config.yaml
num_hidden_layers: 9
hidden_size: 576
num_attention_heads: 6
num_key_value_heads: 6
head_dim: 96
intermediate_size: 2304
vocab_size: 11684
hidden_act: "squared_relu"
norm: "rmsnorm"
norm_place: "pre"
norm_eps: 1e-07
positions: "rope"
rope_theta: 26200.0
rope_fraction: 1.0
qk_norm: true
attn_scale: 0.157
bias: "none"
tie_word_embeddings: false
parallel_block: false
extras: ["local attention windows", "capped logits"]
init: "normal"
init_std_qkv: 0.0188
init_std_o: 0.0
init_std_up: 0.0188
init_std_down: 0.0
optimizer: "adamw"
learning_rate: 0.000963
beta1: 0.9
beta2: 0.98
weight_decay: 0.17
lr_head: 0.00191
warmup_steps: 538
schedule: "wsd"
decay_fraction: 0.463
decay_shape: "linear"
final_lr_fraction: 0.0
batch_tokens: 65536
max_seq_len: 2048
doc_mask: true
train_tokens: 575500000
max_steps: 8782
dataset: "wikipedia_en"
Each number is 200 + 20 x the weight over its row's rms, rounded and kept within 0 to 999. Layers, rows and columns count from 0. The size before them is the row's rms in percent of the matrix's.

# layer 5 attention output, 576x576, rms 0.0439, rows 0-22, columns 432-575
108,196,200,214,173,211,227,207,194,188,196,200,168,189,195,215,188,223,212,204,189,161,218,198,225,223,220,196,196,181,199,186,180,218,169,170,178,176,174,191,192,214,170,179,195,222,182,192,222,194,174,168,243,256,193,218,195,197,204,222,176,206,221,203,207,174,185,174,195,191,189,203,225,207,236,202,181,206,189,208,207,172,180,179,204,212,244,216,177,170,189,222,212,179,207,182,198,197,162,210,222,174,186,205,171,230,192,204,195,236,167,206,172,219,181,210,188,226,179,215,175,214,204,209,215,196,194,192,160,231,180,197,218,224,210,196,230,178,176,207,192,210,184,213,184
111,218,217,183,205,221,216,207,193,199,187,193,182,220,198,201,190,192,209,219,176,186,216,208,211,220,191,189,178,212,197,199,229,193,204,219,216,215,208,219,201,202,211,186,224,240,225,176,206,222,170,175,190,197,195,208,192,186,197,177,205,218,203,213,194,163,209,174,202,193,196,171,208,186,218,199,214,177,194,198,188,201,189,211,200,202,206,207,219,185,250,185,198,185,201,222,181,211,180,173,177,204,186,191,185,183,196,183,201,205,186,196,205,195,186,208,191,229,203,177,198,184,220,207,178,182,205,195,195,159,188,205,204,201,222,271,203,199,238,226,204,198,180,160,178
097,179,222,187,214,186,219,185,201,174,235,213,180,178,203,200,168,204,233,242,202,191,207,177,206,240,176,237,193,231,202,188,215,206,179,223,224,188,194,199,189,201,176,206,200,224,196,188,175,219,206,198,184,223,209,202,189,168,202,216,190,179,183,197,220,198,200,180,196,200,234,207,217,208,193,172,182,195,204,212,205,180,202,189,162,190,217,216,207,173,233,203,185,170,180,218,199,203,186,189,176,201,193,178,206,210,210,217,225,205,216,225,233,204,189,206,167,197,191,229,222,187,208,223,174,195,194,219,177,226,231,191,182,236,179,193,206,198,249,183,213,212,183,206,187
105,231,192,181,210,211,187,178,209,192,185,199,177,215,205,201,179,225,232,239,187,206,182,199,199,198,191,217,210,209,174,201,199,201,232,202,223,198,207,210,206,225,172,202,179,221,174,183,202,175,223,169,236,248,197,225,201,180,201,198,197,215,244,188,209,164,174,177,181,242,216,227,212,197,180,220,217,209,224,199,186,218,175,180,206,225,200,223,191,211,207,204,209,185,188,176,202,183,190,181,201,227,208,212,223,169,182,217,171,238,167,219,196,183,202,191,195,236,179,175,219,206,232,218,222,216,257,222,201,161,188,190,219,233,204,203,183,202,185,220,200,211,196,227,247
089,158,214,186,201,209,185,233,167,185,199,181,188,188,164,217,201,222,180,186,222,191,214,208,243,199,206,170,226,199,191,176,177,204,213,203,213,209,228,184,185,194,198,187,188,198,218,217,211,184,228,215,185,197,211,214,209,200,180,203,260,241,210,192,211,211,145,182,169,203,212,216,220,213,179,193,179,220,185,212,207,172,252,174,183,209,221,196,166,200,210,200,212,215,144,222,205,184,211,203,187,156,190,212,224,164,206,216,217,213,177,195,181,157,184,247,220,196,166,227,220,197,226,197,216,203,190,204,210,190,207,186,220,202,203,198,173,241,200,207,213,163,229,213,229
100,205,219,178,167,175,178,236,197,227,234,187,232,165,168,200,213,186,179,166,185,204,195,170,184,207,202,212,225,224,186,208,211,173,185,227,154,200,181,237,216,203,189,199,194,189,239,229,177,215,162,191,179,203,214,162,220,205,188,187,208,189,211,226,175,200,193,222,204,211,191,234,228,176,194,227,191,168,184,176,171,205,223,233,191,216,216,214,211,219,192,191,217,163,225,197,189,204,200,210,189,212,190,195,195,168,200,185,205,223,190,161,212,174,177,219,222,149,205,200,184,200,201,195,202,175,171,178,197,174,166,209,200,193,212,206,194,199,217,217,207,204,216,208,225
076,195,185,172,192,180,198,211,191,201,215,236,168,197,185,182,207,179,216,227,189,203,175,182,181,180,179,213,219,210,195,195,211,186,174,223,210,175,174,225,194,189,188,232,210,195,208,241,184,204,190,186,246,216,191,176,196,218,211,176,225,225,182,215,197,256,203,178,219,181,212,181,214,208,192,194,228,163,246,192,222,207,156,218,167,207,210,219,228,215,252,233,205,189,234,195,194,225,197,189,136,165,200,199,198,241,195,199,209,194,200,191,180,213,166,212,210,170,222,201,214,175,201,198,229,219,197,220,179,199,175,223,213,152,181,194,225,189,165,165,210,226,166,203,191
122,180,196,192,200,229,183,219,187,196,190,208,168,185,194,208,193,203,208,222,183,211,218,188,152,205,209,207,222,206,222,212,190,197,221,172,210,196,221,216,208,173,219,220,238,192,189,209,210,195,195,221,188,213,231,202,231,206,215,192,169,208,222,191,216,200,197,206,188,165,226,148,174,230,227,217,228,200,203,192,194,188,198,158,204,216,189,198,170,210,200,194,190,220,181,179,188,208,210,196,182,205,196,202,188,192,211,217,234,216,202,216,202,158,197,232,140,224,177,254,190,197,186,167,190,179,226,193,210,176,203,174,214,192,180,187,194,216,209,233,213,216,225,196,188
119,210,205,201,211,191,209,202,191,208,195,208,193,200,187,184,167,180,214,214,199,178,196,216,196,213,189,196,171,209,205,194,201,186,192,190,219,200,220,206,192,174,228,201,206,216,235,188,218,188,183,218,193,205,179,196,178,221,214,170,210,171,175,194,203,216,164,232,220,201,230,196,199,208,190,180,233,200,193,181,201,212,206,221,209,204,237,216,221,223,189,198,183,174,232,220,184,224,198,205,236,215,225,191,196,187,200,176,187,219,200,195,205,206,185,203,234,214,184,168,189,210,186,199,212,204,153,200,173,215,175,223,213,200,183,196,204,196,184,203,223,187,197,185,226
098,184,190,198,204,213,211,214,224,204,165,214,203,190,185,154,195,205,204,186,206,229,179,231,130,214,219,226,215,196,193,178,175,262,193,209,182,180,234,172,217,221,204,218,214,165,175,203,240,181,208,185,190,226,176,202,197,193,214,235,194,220,236,192,196,175,237,168,183,237,176,237,207,205,202,185,164,203,181,169,206,193,204,181,212,188,190,223,206,173,209,212,208,184,200,177,176,204,203,210,198,196,190,238,224,194,194,203,197,215,183,199,193,194,223,202,195,214,180,197,211,168,178,216,202,184,220,212,209,182,218,207,202,230,192,232,219,226,185,238,196,190,199,199,169
115,206,189,208,203,188,195,201,225,245,216,226,202,200,195,218,193,187,198,193,195,218,177,193,196,224,214,213,231,191,179,245,184,200,208,189,228,241,216,197,216,200,244,201,204,194,212,206,195,193,189,249,203,207,245,174,197,212,230,206,220,175,207,209,173,191,201,202,223,181,242,143,193,186,184,218,199,202,197,177,218,172,181,185,219,213,194,157,186,209,169,165,234,223,210,181,188,210,209,223,219,245,220,211,196,197,231,149,227,211,225,160,236,196,210,203,200,201,214,228,172,158,219,195,197,224,171,168,175,241,213,181,214,226,209,173,217,205,234,180,172,172,176,196,170
103,213,180,225,203,215,210,195,180,196,198,234,168,203,210,174,205,176,200,189,202,195,185,237,222,189,174,201,180,186,213,175,181,187,190,192,226,197,219,182,182,224,222,190,202,188,212,208,188,195,194,186,226,176,206,232,194,196,159,195,189,206,201,184,194,205,194,182,176,209,183,202,212,218,200,208,192,184,191,209,231,188,162,161,246,235,172,214,171,190,195,212,197,201,178,217,185,179,208,151,200,213,205,191,208,205,187,209,201,211,152,194,175,184,209,215,190,226,194,180,209,200,201,202,198,202,243,229,245,199,190,194,206,242,192,222,225,230,217,215,202,197,217,162,161
104,175,197,180,190,179,198,231,218,189,169,202,206,204,187,200,189,221,198,185,192,179,159,208,239,191,202,189,206,216,201,195,178,210,212,185,165,193,183,198,175,200,213,218,200,196,224,193,205,221,208,205,204,187,165,202,194,148,221,172,196,207,213,193,224,177,193,209,191,209,209,173,188,206,191,217,207,198,214,203,174,209,240,220,204,178,191,199,236,190,226,152,192,174,225,238,193,210,202,216,163,203,207,226,186,178,214,189,203,189,202,215,190,214,172,213,203,202,186,174,207,196,199,205,200,179,181,174,188,180,211,223,199,170,192,238,202,172,194,209,192,239,219,220,223
116,176,251,201,196,184,204,170,213,236,229,188,225,204,241,209,230,195,206,162,203,218,219,191,198,193,219,160,195,188,188,175,212,243,188,232,180,227,196,193,217,203,203,160,209,194,184,191,203,201,186,200,180,207,208,197,205,204,182,182,205,205,233,204,213,185,200,169,190,154,173,199,181,221,224,194,219,208,191,183,193,196,199,200,194,202,199,205,183,215,227,207,208,199,171,212,182,216,207,216,204,194,206,212,226,183,202,198,222,208,174,182,191,177,208,195,198,232,200,210,181,191,203,210,193,190,205,215,203,180,211,194,200,222,215,177,221,220,185,183,205,199,232,206,214
106,181,206,196,218,203,207,182,171,178,214,205,176,181,214,234,209,196,193,184,186,198,203,192,209,207,240,138,184,187,208,192,171,202,183,137,218,219,172,199,165,203,201,180,220,223,200,199,211,212,188,204,200,184,199,185,210,207,196,180,200,195,207,200,199,205,196,188,194,199,219,200,195,206,195,192,223,191,213,185,204,208,198,185,212,193,191,196,198,200,213,221,179,204,191,202,193,202,217,190,201,218,201,184,195,205,221,182,209,200,189,197,241,209,213,193,199,199,196,223,220,184,204,200,217,192,193,185,219,207,202,232,201,205,207,189,197,192,204,186,191,205,187,193,196
096,184,206,226,178,219,199,169,191,162,251,196,167,191,178,243,163,215,204,233,195,236,192,196,180,200,237,201,208,188,191,215,189,196,176,148,207,237,179,172,206,189,195,189,216,203,186,195,220,213,203,215,221,214,212,225,185,191,197,186,191,167,192,179,236,209,173,210,212,220,185,210,183,210,201,183,193,196,192,210,224,171,196,209,216,187,211,186,194,212,210,182,189,228,218,214,212,213,180,190,212,191,187,209,182,190,199,212,199,202,200,209,211,225,190,199,212,194,212,183,201,222,210,209,187,191,190,209,165,208,204,239,195,220,187,191,216,189,219,154,213,226,185,166,214
081,196,227,187,183,177,199,234,168,174,162,187,221,203,167,204,237,229,167,188,172,184,198,206,217,187,213,187,209,199,194,200,173,180,168,160,138,203,210,243,199,210,201,179,227,220,205,221,210,216,182,192,210,183,234,187,219,208,200,184,224,176,160,175,181,231,183,195,228,231,194,177,209,197,216,175,193,215,196,188,187,176,206,199,183,162,180,219,204,211,217,189,169,221,206,234,231,178,232,192,196,218,181,173,176,218,201,206,179,184,232,222,208,233,173,216,212,166,242,223,212,201,200,171,189,189,202,201,190,231,208,194,203,176,186,224,182,207,212,212,240,199,177,170,213
085,180,204,182,219,214,200,199,191,200,204,210,204,224,240,213,258,228,206,166,202,198,228,221,225,213,213,197,204,170,193,192,201,222,196,183,165,202,201,198,196,187,202,185,166,198,193,192,202,201,201,183,211,210,193,171,195,174,195,231,205,207,217,230,189,186,164,208,190,214,195,205,236,212,149,235,222,232,223,200,180,196,213,225,187,197,226,182,206,207,182,141,221,205,206,235,181,218,195,218,214,205,188,174,219,244,199,186,192,226,170,214,209,173,213,193,224,183,217,207,248,204,223,221,246,193,202,170,208,202,196,229,209,211,202,195,182,192,214,179,196,180,213,204,214
092,211,226,198,238,218,243,217,212,209,229,169,167,229,218,185,204,174,209,217,189,180,237,232,187,197,176,187,177,204,210,205,226,198,187,194,211,197,193,191,187,181,191,208,177,234,218,202,167,184,161,216,199,176,240,182,224,228,226,204,187,194,217,219,174,190,197,228,233,228,190,169,198,227,200,217,234,172,242,190,224,141,183,201,206,234,222,182,173,219,149,175,208,211,245,209,195,216,184,167,216,194,228,178,198,224,193,202,234,210,204,199,210,153,210,218,181,215,225,179,188,220,191,199,210,177,237,195,197,206,224,202,183,193,163,191,193,193,209,192,189,220,183,178,189
122,196,197,199,206,179,191,186,193,225,185,182,190,181,184,203,175,195,218,202,197,176,190,191,235,188,198,204,196,204,205,198,203,229,226,211,247,220,193,211,183,197,223,186,203,194,223,208,217,151,212,158,220,198,221,187,212,176,211,184,200,221,228,228,186,196,162,189,192,207,165,200,189,218,191,210,209,205,184,191,187,220,196,197,186,222,163,183,204,216,188,150,232,237,196,178,197,219,211,174,198,225,217,182,190,209,178,174,234,206,210,215,246,199,200,214,223,221,224,183,201,190,208,193,201,196,189,165,196,198,223,199,218,197,226,229,145,203,186,193,192,224,219,193,191
078,187,235,208,219,220,237,185,209,231,248,207,196,191,213,202,185,139,231,186,192,183,198,209,205,199,177,202,169,189,234,218,233,199,185,218,221,212,197,196,221,215,242,191,195,230,200,199,176,181,200,175,182,210,213,181,208,184,240,206,202,224,253,235,196,171,184,194,181,188,194,211,187,224,206,217,180,186,183,166,184,179,209,192,179,207,192,194,189,231,217,205,222,197,207,212,182,212,227,191,185,185,212,181,194,170,205,177,229,206,194,190,203,204,198,177,196,225,163,195,192,202,189,236,199,180,196,189,218,191,204,154,160,195,197,179,154,187,168,206,184,194,225,235,179
099,177,238,199,184,209,233,211,234,239,214,215,201,170,201,205,179,211,248,202,206,169,206,199,219,192,185,195,179,193,197,213,220,229,193,204,189,178,172,202,207,236,202,218,195,228,169,199,182,214,192,211,206,185,214,208,215,168,176,231,192,191,218,202,200,178,172,190,203,212,174,200,213,175,216,196,191,176,163,177,188,186,197,196,222,198,228,221,196,187,212,207,205,178,176,222,181,213,209,229,230,219,231,216,203,177,209,182,187,187,172,204,174,214,181,199,222,243,207,182,198,206,184,213,181,204,185,209,190,193,172,212,202,206,192,214,228,177,210,229,202,166,227,223,204
086,199,194,178,211,212,214,202,202,174,173,183,195,199,190,170,219,206,185,224,175,186,196,234,224,191,174,209,204,189,187,191,173,195,196,213,215,195,168,184,192,190,196,228,166,201,206,195,178,178,206,194,193,208,164,240,218,227,193,183,199,209,172,188,228,210,186,231,195,189,212,168,143,223,217,157,207,180,174,207,239,201,218,204,227,157,174,151,234,193,210,199,185,215,197,208,203,208,182,209,145,170,239,231,230,229,242,213,217,172,238,207,207,164,212,230,215,223,213,211,186,194,215,172,165,193,210,185,222,169,205,181,189,193,182,241,202,215,171,223,205,194,236,199,156